Weights of a small GPT-style language model, trained from scratch on English Wikipedia: 6115 steps.
Each number is 128 + 24 x the weight over its row's rms, rounded and kept within 0 to 255. Layers, rows and columns count from 0. Numbers have three digits each. The size before them is the row's rms in percent of the matrix's.

# layer 4 MLP up, 1024x256, rms 0.0556, rows 327-435, columns 128-255
096:148123158166168154076115120150136165155123104120137081134166133121114165150112091114101115141107155123129111146120122128091192126115093091129142153144150170136164108114090120143091123136082128123120136155128107120087155118119148098116156138105168110111148108094153168111130131158097094131121132154153084121124173107117140150147117170107124146091137104155141132113111123136084138151158
109:148120121154155143122141104123124155142099150127150123149100128074164126119125126093080137151115140136130153094145082108114148163099125093125099132127151119141146124094116112100139111104111119129071122106104123148143196106070130144094130131126149106145143113119130148110088109144120104138133102198144118137116158106134095135146125132127162135174166147132134115131157151144168116154094
115:156119127118161101136095137126164110155151123114143145087124130129116122099137142124111152110148137169134120115130127101123056148170133118150108116117095088139163135101129140135105068149091131145123135107119124146143158150118091138094117078127120117144119149130130133134115131153089123161128123127118102148118101114119068101141142116129171103103151129177144121142122130101143164123060
099:116138148117094134116142043138152120144142147121089145113088117135080138155153114160123113106162142124123147105144138110094136131159067118102121128115127148116081071153178136113082083101116140113184123142121132142119165148130100145087159157122132167154143122113150119120146175130141086127118201152108122134100166095122094091131149132119120076113142136125146112151142126095123135118131
077:182120128096119110164081121097171110169104066118135113121124133133109197128163106100149134158176139158124121087142104124103185144109078058143079102088129152122097100168124123127113102106117139097122135139117110103142163152129117133127146114147129108148098098087120143125134110164133089146134089139142144118134124142152110134121132149133127169113113098163165120156122152117186129140125
096:133135137128150121142130114137120157125133142116139063147134118161074098112108130115129130140115110122122145170138164130130124138141108106163105127095132132154123117107210177129113071134146127139088117083127116168130129158119133137129135126075175132127079117108162135072116086129119171172105115090123128130076153119112129116157145137148115098095182150147144144099144124103130130080132
086:133125118137186119162103129104128120154101101135122132138108099094154159142115136089113135054139123134107124132171121167134114149098112117145124115104086146147139128109106155146137123131140112107145073140132132090120130174119127091121113101110150120126097089097144152089134131149137122153125096155137137138103094112108156129153175148118114127131088119123177080165107118105112173090116
084:172091100117149131134171114083126109138153124124142149157133121128153148124119166110076157090137116167143136105139142133125132124135063107171098117092095140130126126110134170155135094080139095172124101112125143099089118153119121113117138176143189113121127098106145150080148098131103102184125104124114136135104070156142152128138194120147127095164095125090150106142167147088121150098093
096:154148113120129112137126152116114099125137111111128141121116099124086137114135139134155108120077124127122115110163127150135131140124114138146100102057088131099117138125147154149176124124135103101148163132126140068117156167108136059118053125117144155116084144142155172135142129134111127173098096124137143119105117111148146110130166141140138100153115134130154144139128111116123132137116
133:152115119117144117151114157137131141114119113124142135124148122141129153111135126122122185137050131151163124097141148135139141142113142128081118132105128161134103182099122170140091128129136108117117110097122148130158125136113148082087114133155130148118136093086130154084123118138117166110138122130122035086122153139122091082153112140098121085176122119110152100100148121146095120127150
104:142106109150129134122130125135094128113068106115175128122104095138193159094153144102146122128122192140126144145144091154107118147150125087122114125110081161108189135166147139119148128109135088095152122120139145121137141134134106129121112131118153153150112139167137171105189100187111106159117107104129081099120102094129108167147132181130134152154114177113134114124137135140131170118103
107:142114133123135106152124113151171133132143110105125082150133101089142116142133175104134140119097123112113142138158109119139098141168076113075108106146054119160180161130089106185147165120122098122110156110115146131150152119090117127091179124109134135165085128143163156128124108110109159162114146123147127157124119134116132132138121171129127142083114163173119119122111116134084130108087
109:140131127129128083125106181137145183153100140073175100134146124069145151135192099097154131101129119113133155172125133131104150133119132146119121092111114130143150112103109139118139161105152118131114129121117112131159117123139160134027149099121136122122105124145140137086125108129099150138137095120082143123110073134113112106158167130103128139140124157123132107113145153152108135102134
116:127102134136131156078085129116160110119135133098101160113093116159156119128155168134117127139100168141167105162147055124112151123143156137119119099116150134144123145130119129136082136123115100145172089163132129074134125165132130137041100118136110143151162130133151137133106137159154120109096132142117124133130086149128171121149129138120157118099141110119131147111125111148161138135110
095:146139121134135127124081129113139096150098111101116143152102122150112132128187139126136164170160095106137156159118101135112152182119117153109134124129148160162115124123132081157114099089144107134158118112141153078076147141102160065127079128114132113147140121109131136133129144119155110108107117144121132135119099143097139094157116168133117135127140117104124125134131122154170149242165
100:118144116145151112126112169106121106118143132113129138127076093134142148112116156078116137123115110107105160146165128146123140142167121141175074098079144116153170149149102145145149141116081118172061089106112140118139157112121155121100133143131132097127070128123123143136150158147163151105108091152061176173132121158135097143122141118144112110113100120132146093104140109097100148097155
114:124113107128133118116121089109152076097161109118121150127083106138112161142145186140161167123165142176139103131130128126145114150141158179149137126143175108154126113131147140078116153115153106130144127124140102135175134185133147109115128145060138133163098138119120114150123105144124143164116137123124150142142073117175152116151155072140175139117152117098166111102137125106141121097091
029:127134138169141110108115128108148095147144103084157118099118133159081154129092107106104158113083130159116111134115161148150098120123141121157137109135111112153115115130115204124113101119136118128077103168129111130127097134094105205123124136179112101155125114125148134093171118153086091166106145131121114126140132147104108106119121105105117145154091120152148168136153107155125151094092
100:148145121092111148145120121105152104102167101098125119108088128112110153120101081175091136108125146144155121124161105133091133148159130147100110105064123139121095104109160114066109144105120192102134148143129128114116187119141099131115156106140128146112122110060137160139130138155107105138112132101108159122137142119153092128126131128148165166140180124094149130142144131113175144143119
081:134132140153140128147121137116133110130129124135118163130128129110182152094151142104138151115150129132199139130132141145115125117152139090112091114110105127187141130109126149091117100105122139189122112098137104108114165115146117111146120112102131135151139128145126139138148106119099117118134138109026133101125087045117139148142123183129121105156148122134132117112134104119159146125140
102:138115123099159151108092107132128121119140135143167134124116087103115094118106136079079113096113155145107119118169137119137123125153149129131131108107133109133180085099088152150120171129135105129117136125121112137122153135104090125134110101074157117139078127101117143156118121137062161137182137178114109138124110108149072143129137127116172172151152151145154120133120124114121135111144
093:137159084171121145170094119146127148173098144105116090153156137172126146118122106111181127143112131145132143158164043127111146118120097138099137136139126159102089084114148144156159089088122147087121082095161121141094135109133140113121057138143160115152125103111137160114117126152110090121120137119116126118098164109098165098136098174135144148122165143113132125108137155132106135144151
097:129112111117181153104084090137141137135105106128129118149130136104139145100167105122134085107122169152167137125131130147111161125151099112111149128142101144133169146122134151147155111126116102111140096120144128094088138149095136080125123102125232106115131116120144135098095100194098069105144089144074067117100120131110101127132148158120166173120121143135137139120136128135133180164154
116:123120154115118092097126111119119097142177128063145105111135128117116138102164140159103134124137172109154132075145147084119110145135153116125110103113136174099179128132109111135115149121095140107140159133141136132149147111148143134107078117153140138164074165080129135164137111135127142132124153082131141188114110119158076064130108097158119133165162186099126135124145133109119153104086
091:138138104137175123118063137118131123145106115096157144131122093131141141125139103129128118132120141104160121140157151165119126152139111121086120104075132124143060099105149131175141122112149134106111144124136133091111148164125167078135052113131167133133125125128135195140140129120124126137110082114145104115113115126124164157153144164150123114152143121084153138132081102090134148150106
097:133125120171106091080103136132078161132093139094138085084135138103135134102140146163109157159103117129135095129143140131112174132129135134127131136109111131144103144156125143102168086098088150115184107135157111093110123159106139158130102111161169179140134136164156134087145102157130068130137115122115127133081126114084130153139187103152126098131119115115132139169144114118161165157137
101:157126152134166125102096080121154137143118122115153145128135124143144115125119113084135136142127178132168140121130121104125124128108073080135122107118132114080150124102103140168149136096116099083126117101152157108097117148090137092118144138096165144142114124132115188107153137154099123142143123150140091132112134095099087143154150184125115096162109178112116114139131131099108166096117
106:128160109095118155112113098171123175142097113122155105157088122156146076127119169137080136094139137148141099137136129146145063128145085128127113118128155102108124152135131172140142153115140167091140131137128149128122134124037043131098161104146135144153162079158152162132109150116114127112157144129141113146108084140102136135140117163143127146109119186092129128101125110133112118116106
084:166174154122145104094131071133129138166113137119110067176161102145082166136097080141086125127085163109173118134127143094098129110113121127148138143113148135114117125113160120096153119136111140113092165134136117156069138125140123132159125147102173122175095109105154144126143122148117090107132137136092128168103156117141122103122110154108145127152135120117143147159122157137107134119158
095:132113130163148160119092100099111105139080108153125144126121126173114103138140137171160184147135142136155116157151124139121107148104105111155098119107154119139144149140127138108132099119178111091197118171147158135126176148122070115154150105116127115143183100158140103119145137137127100157127132134161131145128090151119200144131075104138094130167132092157152108101109145162154129141079
111:139132136143111112125141138137114186139126102147094110152132119130151105113129121110158165126123108139166152141164113121125089113108067138114111114127131131162090136115175123151101086119136155135129129122135143113120129142101119137077127160159125150149144121126173123100140147120121096146107088092081133111112162153159130162129158158121108097124145094079107099169122125134141131132105
113:123109147140125141139156097101161165126112118087135120160107112115097114129131183117111137106122130138162145094113140140126127122138114114108106119096111163192173124148158145120092108100120121130109119145132128149139148126137140123123139165060186137127118136127141132110076108114132118151096126114137111131140124130151136091135161139129147072144138084185151106120133130144111123106134
079:154103162152172097139088121111095100158149095119123181111133122139131179124132144093092139103085166183151106103142151134107142128135139119104129110088130166118136137110124158142093115101147095127128141139118123156146144150130109110124098129138140134165149130160143137086158126133112060158151139148115096147104057124109126076142166175128129075153107114134113124122095140118131112187138
088:133142143095136126142096124123131182135130087122127162129101100129118157128154116127132183096132118109154118174156117129133104155111100141123123094118139142114099157117158133165147104113149123101113113177154145110111140166106119099136115140140158139125104136064187165133148162153097090151099117103142127136123116147164130131158165136116175157153152143084180064129121120147117138107112
091:129138163093075087083078113138162154146113100105126145126132121096072140128121086145144160158084101121130155111117139064146176129103154114147118129137159159146077139101116128161074154098093134113116147158112136154146122136144150088090098154131127134122131137117136141113137142096097150114123114120124144148114157124096100095145133129100158116144167152059116122116116097124113124142120
098:140154130117139122121106108112152138129134113102120119144134103142138123111120114124181146138111147115159135113158135133131151130135135127108124100127131135132109111121119156171119128084138151057162140116152136099139129157117134080088124082154154140130128139133162138153151157157083083146148099134107123123107132123145115142153136110103136153126168182111185108160131081098126155136076
113:149112127149131130086120119115123155140114131096169127171125128105131138118147146098094119128124156118129151110133106115120115139147073132095119128127057144127139137118087113133141145059127089120126071129139156150111170146095092112140187171114177099118126101130150167110123117116103108152106104142107113129085129118128153173153111192114139130127141167143133123147139096153141163174147
101:130137152084134121115105125141097152134115123109148133134125123143103172124129129125105149092131137129154121146155125147120116131153116112147110117085089159122162120121162110113128080124115112116090130106139152097065146197124088118094167121123140123165097131105172148115169130155107080115123137139098128133113131117108058168141128128148140145113130169144156128172108087140104154125079
119:143128119126101117136146113121107135128107120098152132128091124116065162109091146153108167125109125156145141138154113116141123133122107152113130099093177145143125124127180115104152121037152127127135118110126125139195144158085158126104119134107133115161134116102118147123096114122086142171091135134159120126111128121155103143152109134121167088122149105118136107136142101144144136134116
105:152115114129164134102075143119069108139133124089102133115107107136147118146129176128134150133145123127171133110130110147112142156129115133120124103129135151104127110150127152140125133103115094143151095151153115155105142153145127095121098092132124173117111151191147143147106133165116115132120093118135113111123116100103134119166120158135080141141140125084126158126094099143152161141143
099:142116144117160113138117111100138115130112121137114127131106123152123135128101113103140134114104175111148121097147125110129091143090091094150111113055117133113119145077157164130141129090140142098142085079139137088138167167115081090132124124132172134097120091100158185120134115141126132179159104118133113154099085113127108142146138164141156127159108125120182108131138130118107161104100
092:126123139123134077151095119102105152140119119109111115119112085119123141126134112102137155107111189143161128130148125108120096132118105104124129108077101187103119163103150140113152093109129103085132144107130136131134150169097111088134157122120135135147126111109173130129116154164090118166129129108122129159097094096114136137144140124122162144179118141129158111135111103108116146087099
095:121154093112164107100117108131101104126105114119141119122073091116115142103114156131079136141107131127119124083130161148139136165104134164134125123118106157146119142115147159160146118128113115075133077130148120104123121189098154053136100115119162153089119116131114147100147119154141137142133102170137072114121136125139109134124105121110172137131119126126170130125115107108113140156161
106:127120116169139129091072059126129116137101128116114130137102127111120108161102131154144145122114116123156097087156141148122138141108136138144117123131137134153096157151163126165138151138107068098140088172143140131140124135090099098110076087121155146154101129148145132127140138133130113148161132173134117114112136103090126123139142128132155124098149124078169107139101129107144126152119
115:136133148095221098108115084126133126138122102102165095158119103098094151121127127074129135134130183121143121123138149146113140167123102117130125124108107186119162093130094106125145111107131114077148136147144123126135138174124116108103142157060163132127096083107146135107123103177115105119120078119124128119099088100141132127144153143117149152147115160130180097139151140123079192122095
095:146116150111131107126103118116145079126146110091134110140118094156143128072093140121093138096120190138152137107157146155124127137107125111098124104117136154118124089078155129196162137136136119053164093098151126118090131197118110125133097127138161132106105124114124152118139129145120120149122127121142067109123103104110123086147143111123150109153139154110155143122136123096140160126142
093:142143138093110116135112125124097128125129089121133130137106093109124152120156108115128137146140152135177133154129143124132130142115087107146121115116120163088097101129107151112110107122130134141127089121146143123138154213145131126137139150102137139109128133121143156092135110162068076139132159078114075126086121159117112122138122101120129152150155131118174084182116117078141174137095
093:133163155109132097113141097105096158117128137150145119120063080149121174102111102125081113107107141148137101131130178149104125122089121097131129156095061144131147138120130141088148117144135149073103092150137113108126149145119103107153156117117120131098141091137123165120153135189102090153135140167140122116104105125137167176119120123136178161146094105160135141174118152088132158097126
065:164086127140158112120091104120144147164142100131156110137106123128095188100152124130118156134124173132141105097144116110114122132139139117112135124138130203116126123103142163142117131113114093095115116139151142111148173144105105064090155102133148127131069081093137115121114125135138093140159146099131108132100123129131088088109120148145183173176126143159161119119141122134134132109112
080:133158132113145146173110143153127148119076129123144116158139091157152105135141125111115099090118124114166131157124111157122109129104137117081145115113135119145168138121172155190124123092141119098109114142163133123119144169113061125137131095137128124114135113140142164120118168144148085185122127134171112133124163102118133142128106138099107128171128133136145121143107133166114153096095
103:134127151118158147117096087127132139131150127117145110144128125106138135180130142103093118096159157119114130142187160118107144141133135094117117111140117134163167161108120131131142154166111114100084132107116178129166134134104142115117142105102147121116119106120145157113101126136124146091127112125127145126104138141155083115134091130133118167130126125140154056094161152134105126110134
128:127131124129110141142116094113157103132142125124130113092098127157155167108108110186125139148137147130122117123155162136111163162142133124119112150120106139135144139124118126124155143135081128058150126154157133085137188125116128098139073063155178206103121135132137173112142105164130106145146095138132148133137107117125065104133134137132152149142112142095135150175124121138159180145141
099:131123148130116114127115128141155145119124127071106094102155140150062098099110138160155162147109140127171125128125123151115146150105091105132101118136092120137111143138130128166108105125105117098153128155145124108120113105147138105118098127178152157106094186126121139115122105165116153134051106103113130111132114083084094130162143137129111132108120129114131129198137140158155140142114
098:120098158148141148105086134111164113125134116122117097137146136115098101137127134110147129155132173135136128149154109126116137132136130109127121123137101139098197136147100144157106096150076094134119110164142135133100134176120119127118127101101132128094101127124158142121118131190119051112128120114126073092094155078122122162158144183122117116120164132157133123127141131106120144137103
103:144123111142140144138127114137137155116102141117100118189132151164160127138081085115117126086092133134150152152146087128116141129163102124065120122126127169130111142077172170149123089124151124145136115108139119149092119122108103150101139157150127160131156104179139157115131131121087085127114136161129128138095103141078108100132126171131156074150163133107126101100141135140120136108146
088:126152150114148127155157095112147088127134112102135161140132124112070125100159102135158113110116152128165153137112093136114058147157126099106116118130098104069130060182140126133150105099130132114126141062160107143157166121144137160164071134072126101129082134112112120152125098142123132167120106101108122099118118076144153150162127132130108121135141170119123116128149130137149155118142
129:133131202118107113107095083118133129112128120114162143111100125092080136136147127141138155109178119126103164094128122141120116163124127118165138109154146156134156120097086106087093107116113160142130093120132119121175139120129148169063141115128150115161119135106124124132141156108135078095111127115150141104112182156165134103146134099139122072132185144128158130132096150113113170133134
091:153118112111192091113114103141146129132113120104147101115101113126109157114140119138119155122086148143139102137159129147131120137128110073138142116082151161112120135109155179150101108133133110104115124082132125116131153151105098083096145136102147125138073103094130156123127120160121137172136132125120119145119144112139132134152130167115179110166115129145185107136099127121117158092074
103:144127139144139135149118087102136152107148107117158148116077135102143134100142140118102135154161164144111134126142101167118116152140143128104145142122136111109164134140102115100104144127121087138107081117140134109140139148076143145129069117093154096131136113152141146133139114141119102177124088192133115106122092166145126115155140107138214130099138147170151117127136167124138141139147
094:152140138154128089111123099117147099121169156110136129170136124128093111096116105084132108147155179158118168079140130102131094106140124060093112092123097151111108095124137159119113113106135152121125111095154149118083140146152135088131120144123129074145073121130138121114136107175112160123121137129044125145125103118141117131101170131129161104120134147174145095134129145101136155105116
089:126147157124135125136120114132108126109091131094189124128099102146130136091115147093120125094085159123125146117143101132125116138130121144107139115079089101161133109127166129110153129132158099067169098106165140122118130162100133145146092126102140116131134106143133159116115112106104140165134142138148072127108117081074126154175127161121151128121172142189144118127158131140149149135137
109:145113109138135108153100176106138125127146112099173116119125131142143150134174153117105168110145160149120107169137116152107123157166108099144116131067105127086151127128092118115127129109146131146145162102131134111083157132111138140103158140106128139164099083148160149080127125125117091137084147125091168139139099146105106091173130136132128181153100162173149094124148137126158128117112
107:127134082137105138183101159136117120125100117121141144110097121135154156137139106124129134083142159152107144146145067134118128147131120102138089091112120151095145169177112162128144113108138119128163100116143130126165121167122079137140120118152130127149119122141132147130111145148096116185107113132132120116108077085139104119131136111120157167141142141111127083149133140165141166105090
084:141156141117127143143117083133130160140127148125117126128141141173114132116091107121127108106138156126108151087138080103132137151131142114126135153143089140083074068119146124168111110072148133110142158129133110140050155103130103147126084138138126092183174096100162146093155166108116067082150109126125149137099148087141109090116139134137150098105127165130133128176137131095162126119170
085:144148116102109114117106098123119122126127105118126127166084104164107151116147116135122161102141103143156123161178142144132113160136110129140113096075106145145111085107165173164131123111128114098101117147135135087126162177090094102123086111124169167132104126074174158123152107177107082155126109116113133127120096144126104107153197118140162149159138143094183114176119119107123170107106
091:123114113163154130110136138138173163145142130137147138163153117124091132119105133111138149134118130113165154120127117112140119139125090113166125110135180158117126144079133141127084115122153111150121044090144156135145136166145142101135149134106157139154087153106147137137124131125117097114134136118127117106085117101145130130159146127089123096141152112090173135143109115099128137124128
124:114131180125106092099084113107140152138120102107117153093095128108110121113135160123151182136152133118156137134139107146136132137110159096195123121090132154135155169125121118113071113114081126157166107093144156105144166120140173112099136123107155120155111100084128131146136132150136112120119151152113147107127130149152121097130159076148169101158118108157164101138098102078132160127113
103:151143115097112109120118109109131127166092092096142113131130129073133143077134090118105161145125150132149169128120106093121112157099092055139120153088141130119134113131096107120149102161123144135127086112132111104142143147102089152131146171124175098130070144084127184120115117133127114106137142131149088128129160144124121143173114136131132077160136128112131152171156139138117147153126
088:130116092135128142163118133125106127120179123117129139148089141141144137148139131158171132161167095174161114137113118175119133151161072124132112169130135154078085153119140133134139097143130148154152110084130132093112138144109162138118145121166129126122145105134161158153122145158137089170108085081130153140125145135145138115172115130130159173092114103104149127175137142165118137103127
111:148140115142140102168127060121109126144100137089143111146134126123109116119141056141159136164100123129135137134138098129106138114112122134165144129094093103107118109119164128121154123135092128105106102114153119100166150124084160145114070133142131128117079148150130135092106078160125152131116102137119136132091157137136135125141128127130126115145150149101141127156164150139148156140131
120:138126134138153143099137033129130160144103141062117091143085116126076125064094098136131122134091193127132136102139108111121104145109095117112137101112139153110143130144101124147165131067118134095141115127137102152102158128090096131117149122116164105114115143082122151128127115133075122139139116152145091147109141066174099141152139153123161097173153159134114134152144119130109139126113
091:138132112142130128131087133133134130158129116102115108102135125135136136106140132141111165148153152126165161155147107087130132177135097114133107138092123117118100157135134089150139085120104098107150092132137153133128120169110128111089141111127151132111138118105181153120144150129082122106100080130097116119094149161103091163204102151119106105119148155112151086135139154132139183137095
099:148155118120123111084104086133119138123130116099115133150092122115107135112111116134120156095170156133146122123153097121134110129106145085117147143087112158123156156125108135134112133115132126110111118161129153120088107120082116112123116148137164130185088117093149157120146152146086135160104140136131127115089111084156078127194124150121139109174121139093144092142120102129105140143084
081:136134095148088129142118103138163127144181110115120150141145141173115124104145107144159152205132147128127143121121093085129087164129105111069134137126126122118112092138096091149155094090105105122079158068144097122148132170115154113125052122124128106147132082145143118114123109141143133193095135116120151142099115101091151135182136132128137088108171158136121144132116150120148125124116
093:140124090141132126125114117112159141105145125101150139118105120105097146126104139127096108096116158167109147064117133156152109172133090151163116102094096146145128117113185167127159139109105137108144108149144121112169147177149125115157105139145212150130087135142099159115078128117091132184085128151168081119127113120142130127137174121135186103126119123150134154127121161106160132135147
109:115141098125101106135104128143106118124093100140133128151090145143110111152160137137105176175118113163127121106152088173152113130128128115132119136126151140113097180116151156125099120089126174138137137132118156099121130131091094086113136149130147130146128083122124143084133148151121148140122086166180129122122133151122177104146102117134105118138080108080146124104080163160138103180137
094:149133128107162117092089069117116163136132130102153147135120097120157118132111116119099130135113156124149125137142156126132108139140090115133130124106133154121123142117133154180133127111126115077127115099151142090133141186149082066119102094127200133145129122107139190136150144157060097142138086161142064137108098141120115130148117160124137134146120145111183140168095130115110175137109
091:158147148084140126124073105131114157134143105103127130137104069154125165101127076124103184109123159136160122142150126108129110126122104114128120120108128142128132159116121155155161115118129144079125111143128133102127130162094081096081106100143178106140094101078135169137131143160103099141132087147163084152109086094128096131128122134105156120169133125104164129145138125123108171149092
102:139107135140176149092115153103153088170128108108129095111125124117167163121131151085123113114153150136145110112135087127106133140143110135164139082113143155128120099096129108164113099122152126077117112130139148086101127142100138144105145156120165120143174128121130145090104124164142061124157094198134146135105111141149095119148169123142106130123124084133147105152160132118086133104133
115:116122174140129080104135127089158134148139124133164127100113099098120134125141123099137117139115148145102148102141138136137139136117141084158100134077115132116176124105103141189144149106063103137089142109127093166138135113126149133108124142133120112127125103133124147117151123130104142139133111167136155191105128079157095150124137135131149134128096125147155113190104131110076174096124
112:125132124124099097133080121157123105122080124120107123076093112123134135123120155128112147162162131145142154153126091118153123135137079152135136099103116181123097145064164115096125103113161118147132135146106163135113116159118119121095134103136109146139122132148124138141114145123143091126115172171134120148157157156166095086141135134133169142114114141145134120083080118128113116136133
108:135159097117141140124101088128132154133100148118116106142115130105113152100117114143136110124133131117101167136131116145121126190098106114106109086086097104185084173113154136140142110106094144108102118174103100109078139144099154104108133123155178112156128106126144123113146162147107081101133109179105098147115149133132102158134119140102152094151106154099142129138115121126157135129172
116:144117099065192096118118131149169129141133113087105115149114111132128132103147124141147155111093131125146153132108123104117087154137121137098116100134094115072183147133132111153126139138115118097115137142130103156158130136142129087100139116100136134090085126127111145160100126128141115133106121100135133126140178112133114107159098159127139117151171162118118145113109128170117156099115
092:157122140125145121114104083108132125149184121090145127124120133127158118139124092117118126068141123159112109144148136136108094150149100137157096102073146177108109109078112117116149135127106144098149163131106150145102131128113064124129120079135123126104150099103150194135127118132126096150147135175151137138112125127145100112139127144140165168163090157102107101119117127129115163154109
116:135133117133119120151098126098133117129108104131102110106075113145117146126118137130146149137138143157146095099134138150147152126153160054075137133116131129101117171144127152166085130108090132089126109137165141108145118130150118093131122120131134138106143161134139127123112106172098096149179128123134056123097128097128147150127145140133150129152114107143144138132126110121133182155135
088:126151157097169110135118109125127142147154101115137129125096093139144157125123118134104161109111145132197123161155117109127126148116132101140109097096103128115134143104107158130148131111150125089132112142139130102124154167095107078110092072125129116128090120103173164117133138155117095136151126120113125166124078135141112116142132134105167133144115135135167105160155115127127173091085
128:148135172075131089098115127154117120123124116098124152136115103059110165152154113126107124132122148122160125115129109095111147119123118146177143093132150189114163126114126070064126114148120104126132125156140138094094138128145148151069139170135134119158097138093129129122100102099150139142092144070132128115114142119143132098149126112135143115119173130153124141123117122125092129109121
115:134132150072104123139117114131142124126121091121121140114059102119079113137097151111157131109111139144131122090140150115159106150157118138115151106133167127123147148125127112156119147141116136089112112104128109087176111141130176121101079100148154153152121144078105153153170118141136116152104160100153078105125172118166078117153116131138152072148134108129133146119122116097098141151129
029:137123134146201170119141105122083119141150099094107107125149142148109115129142169114156131114097158099079156117123122147114146114126117117162122143149101118108152138113177148099147118130113122110107091114169133137158142123101153118105113138121127110107155089153121127196133148155121115137133122129084120155172125088123122132133181112109124132127102104105139135153138109155116104158089
127:107146098116138132145086108114142091129146132112112128114138144151140124127138096182110123123156142125130125098122094101105117174119120040092127147132147145113139100100136129172126105113135172108149115145148144141106134157129120126130120116164111153132143123129150127137114170157128093096159147148112094129121127067114105104131125172122154146124135135086117120094128177105133144106120
086:147104118122117107147130137092114101143153129117106128098121134139100169104164122134082142123198143167146125143131125102127109126151104052170082099094148130124155112129129137116150133118114125163126136094120118156143112156120117142134133140147119142135117092117127147094123123152077105156112134086131128174153086131129107109120168119151163132157121139157138136171119107144142161091150
124:131152114130130095131067097146126152127065127117061088096137118123092162091145157134166145159127167116153134108145125125130162142112154140126153100131129130175138128174073126107142141100106145079131126137149135127127106144129126124110114101150130148186140077120112132107109107128106119128122143150130115131124115126114073158147120141103133106164160132116142109183116124113141174144122
094:131126164114129106116102097131129166144108123103173135102115109117115128080141120115122165136137177153143145144162131163121136156128072101158104107098102123119137134145143133133102109080131137105120110166144139087167144167120130088126129090113161132170091128174130181105118086135096126146115120110140093126072134129136075104183138149143142145140121136131171125169137164113145168121092
096:136130156106075144110089083131113120092139159096123105146092122107089103134126132113161121116127156125112126088137091138127109155135104144132158149147118174101115174155122165144134163057120135064152107116112148136128124121092094143139113098133149116137114121112099134135152122120131164146113149160198135114095122129131136090142053124153171121109097156119133139106130118126106112127162
106:132140156108130090113124133104111137147104150122120091163110122125110165138105153112100146161157123130142143114122176142128117175127118103103110113113114121121157114139154095125139087131101141155131099089144111099090161149141130150087157132072206160094091111108159138144140132148138083117098159152116136130101143123133130155129148093143135157088164117109186154149120128097131166142116
114:133113125111186116135118108075141152135073132110113143165116095118101135091109148070076151138088140124119166100113129139126143182095139122154085112085129116146174116119164141107106136143110113158071096117133109164115153142097134134103160154065136124120101117125113128120097110132127119119102110129136110128144136129119134123137164136126147140144134138160173113157159132088145158109113
120:125152126156132146144089132120173179112116107120085108134106122166117147129136091109178137163084120133163119162171114145109158137113106116119137131122110106158087139151149140130113110125131182138102133141133126141121152126121151098114093069124114087138162099152131150146108082137152131116134124108110119109130178153105160152128125206123147096120156142137140102150124122083155131141110
111:136131151115126113117120107127149174111152102127159166142133126105078106132110144136147160131102116127159109092141141160124084130161082144085126104113139142175145121126137077125083129068122146100154127076149142114144152087136164092121130158133128153149099147138129141134089113153116097153064155127090139126147134114139150124170180119115148172090161091121184117153104150144146128153092
118:148162109102108146123135130155097168140115121087096082164132130141090126130105103123176113085079137119176135124147087094120105124077138119086119055117109119131122112138168116095110136091136156065120173156131123131127152104137137157105116114117120109197110133078126150139143137139114131134132148122128148163116157081150138161165140165115125125145138133130122133155115084146133124108148
097:125140171084090094128124142134123147130136115101150116134113096126130116119140166103086156122109157120129129093137107115138087148123146133114119111107126156093179131117113146131152138088120133070099154123142160178117151138119119139124177140109136128104111136103148175161124126116092141161145119111151122165089130085146105110169130122116149166134114152126143118136119132141057146078127
078:173100118096129098123132145118108161175072100133134093133108139123124181147136135099120136123151125170128132124168086150079166148099104111124117127098126116142092129157135092149154117106096101118112104132127122080134124158096099141133124151118158139147145090127117167096116144148130106129139098136132120131110118137137154130141102102125139142100100113139158123111143170147090149148138
093:146117144125147139184126124099132145128162109115092139140083131119085171161131150109147155132127132178157147090126108130119116158161072097146103143136048138136105167157113124149126090122095195125151077070130142125143144145081139134139122121159121111082129120145133122137110155165110075151098132076137123113121152081154138139150153138119197135112137138145128103131167127115120139118084
116:146102113134126139152134128102139108136154106118092146116128123142101134113100153072170159089090134168173114093155066121127093144130077094111109109081122136141117118129138131141114105085131164107138133129127108126119149139117119131126129135147141147149131144128131173112111129138127111178139140082150100137127126119119101112154139151127159126090169111102128105115145164103117145090080
110:138122109132123158165128129117205172131110121139088129139146114166117168132124093119146138111127151138139131161131091138113149145111132119090132110151103132158119126119202137151120159108164140151087133130129106106096128117117138112068121094079134111128145107130153128122123148174112099118132115114068135112149172134142130133141141135130150118105147096128139122126137132103116142108079
089:154134134150125110075098089102117108132146131102123127136121108104116143077155126117095123124135166125155151127161103130133148145149128126138131092085128155098077125115158160201130129072106105107137135128138147103071152177110131101115092149134169110135098146105133178130132134148097109142103134123091090143099141084164112100148100149101144115143131115106155130114116124132152148112145
108:135132132150117076157135126125134134136141128105135127137124097124125124114120155107150176128075131133165123144150120114141103130122127114082098119096114127147148140096129146176141101100113084097152118107153147087147107178092116060119108120136132162146094136109134188107132147134074140169103114116128104104094093124117150101160130170119134088157119149132164111135138134116088157131135
103:132132098117110140160091140171146144154088118109125106146150117152105155146154131156131142113134124169123092216130110097115126131115095080146129153125132139175131127125094122117128063150113170167113153163121124124154107138157155143103163117129112127158107158069116134134113120128133122137074139098127111140151128123122108093149109114121120112052148149105118112133120131173147135142078
093:132102134122156085160116119127094137122102144102108145097102140110111121099125092125144140144111117137173140135129093139115101175164043147133126119109145184151108176110160135128124078057111143106135090153148121156142106168114131121128093101142153123130159108158140151110105133114134146159137115122163089158107158113102095074147146161127179092068159105119156108141165129154094136181120
107:113114154128129100113061156114108139144115125090154091092086136095137119151118146159119136113153140115135123135128108152105122132122158093117094109117138172144144126152110164141097130127130118123150112151157128105125109170144128128074118116117162189144124153062161146155135125131143138122077148094131111124165105110127153092146163122125123144095104119143139119116109133127153156132128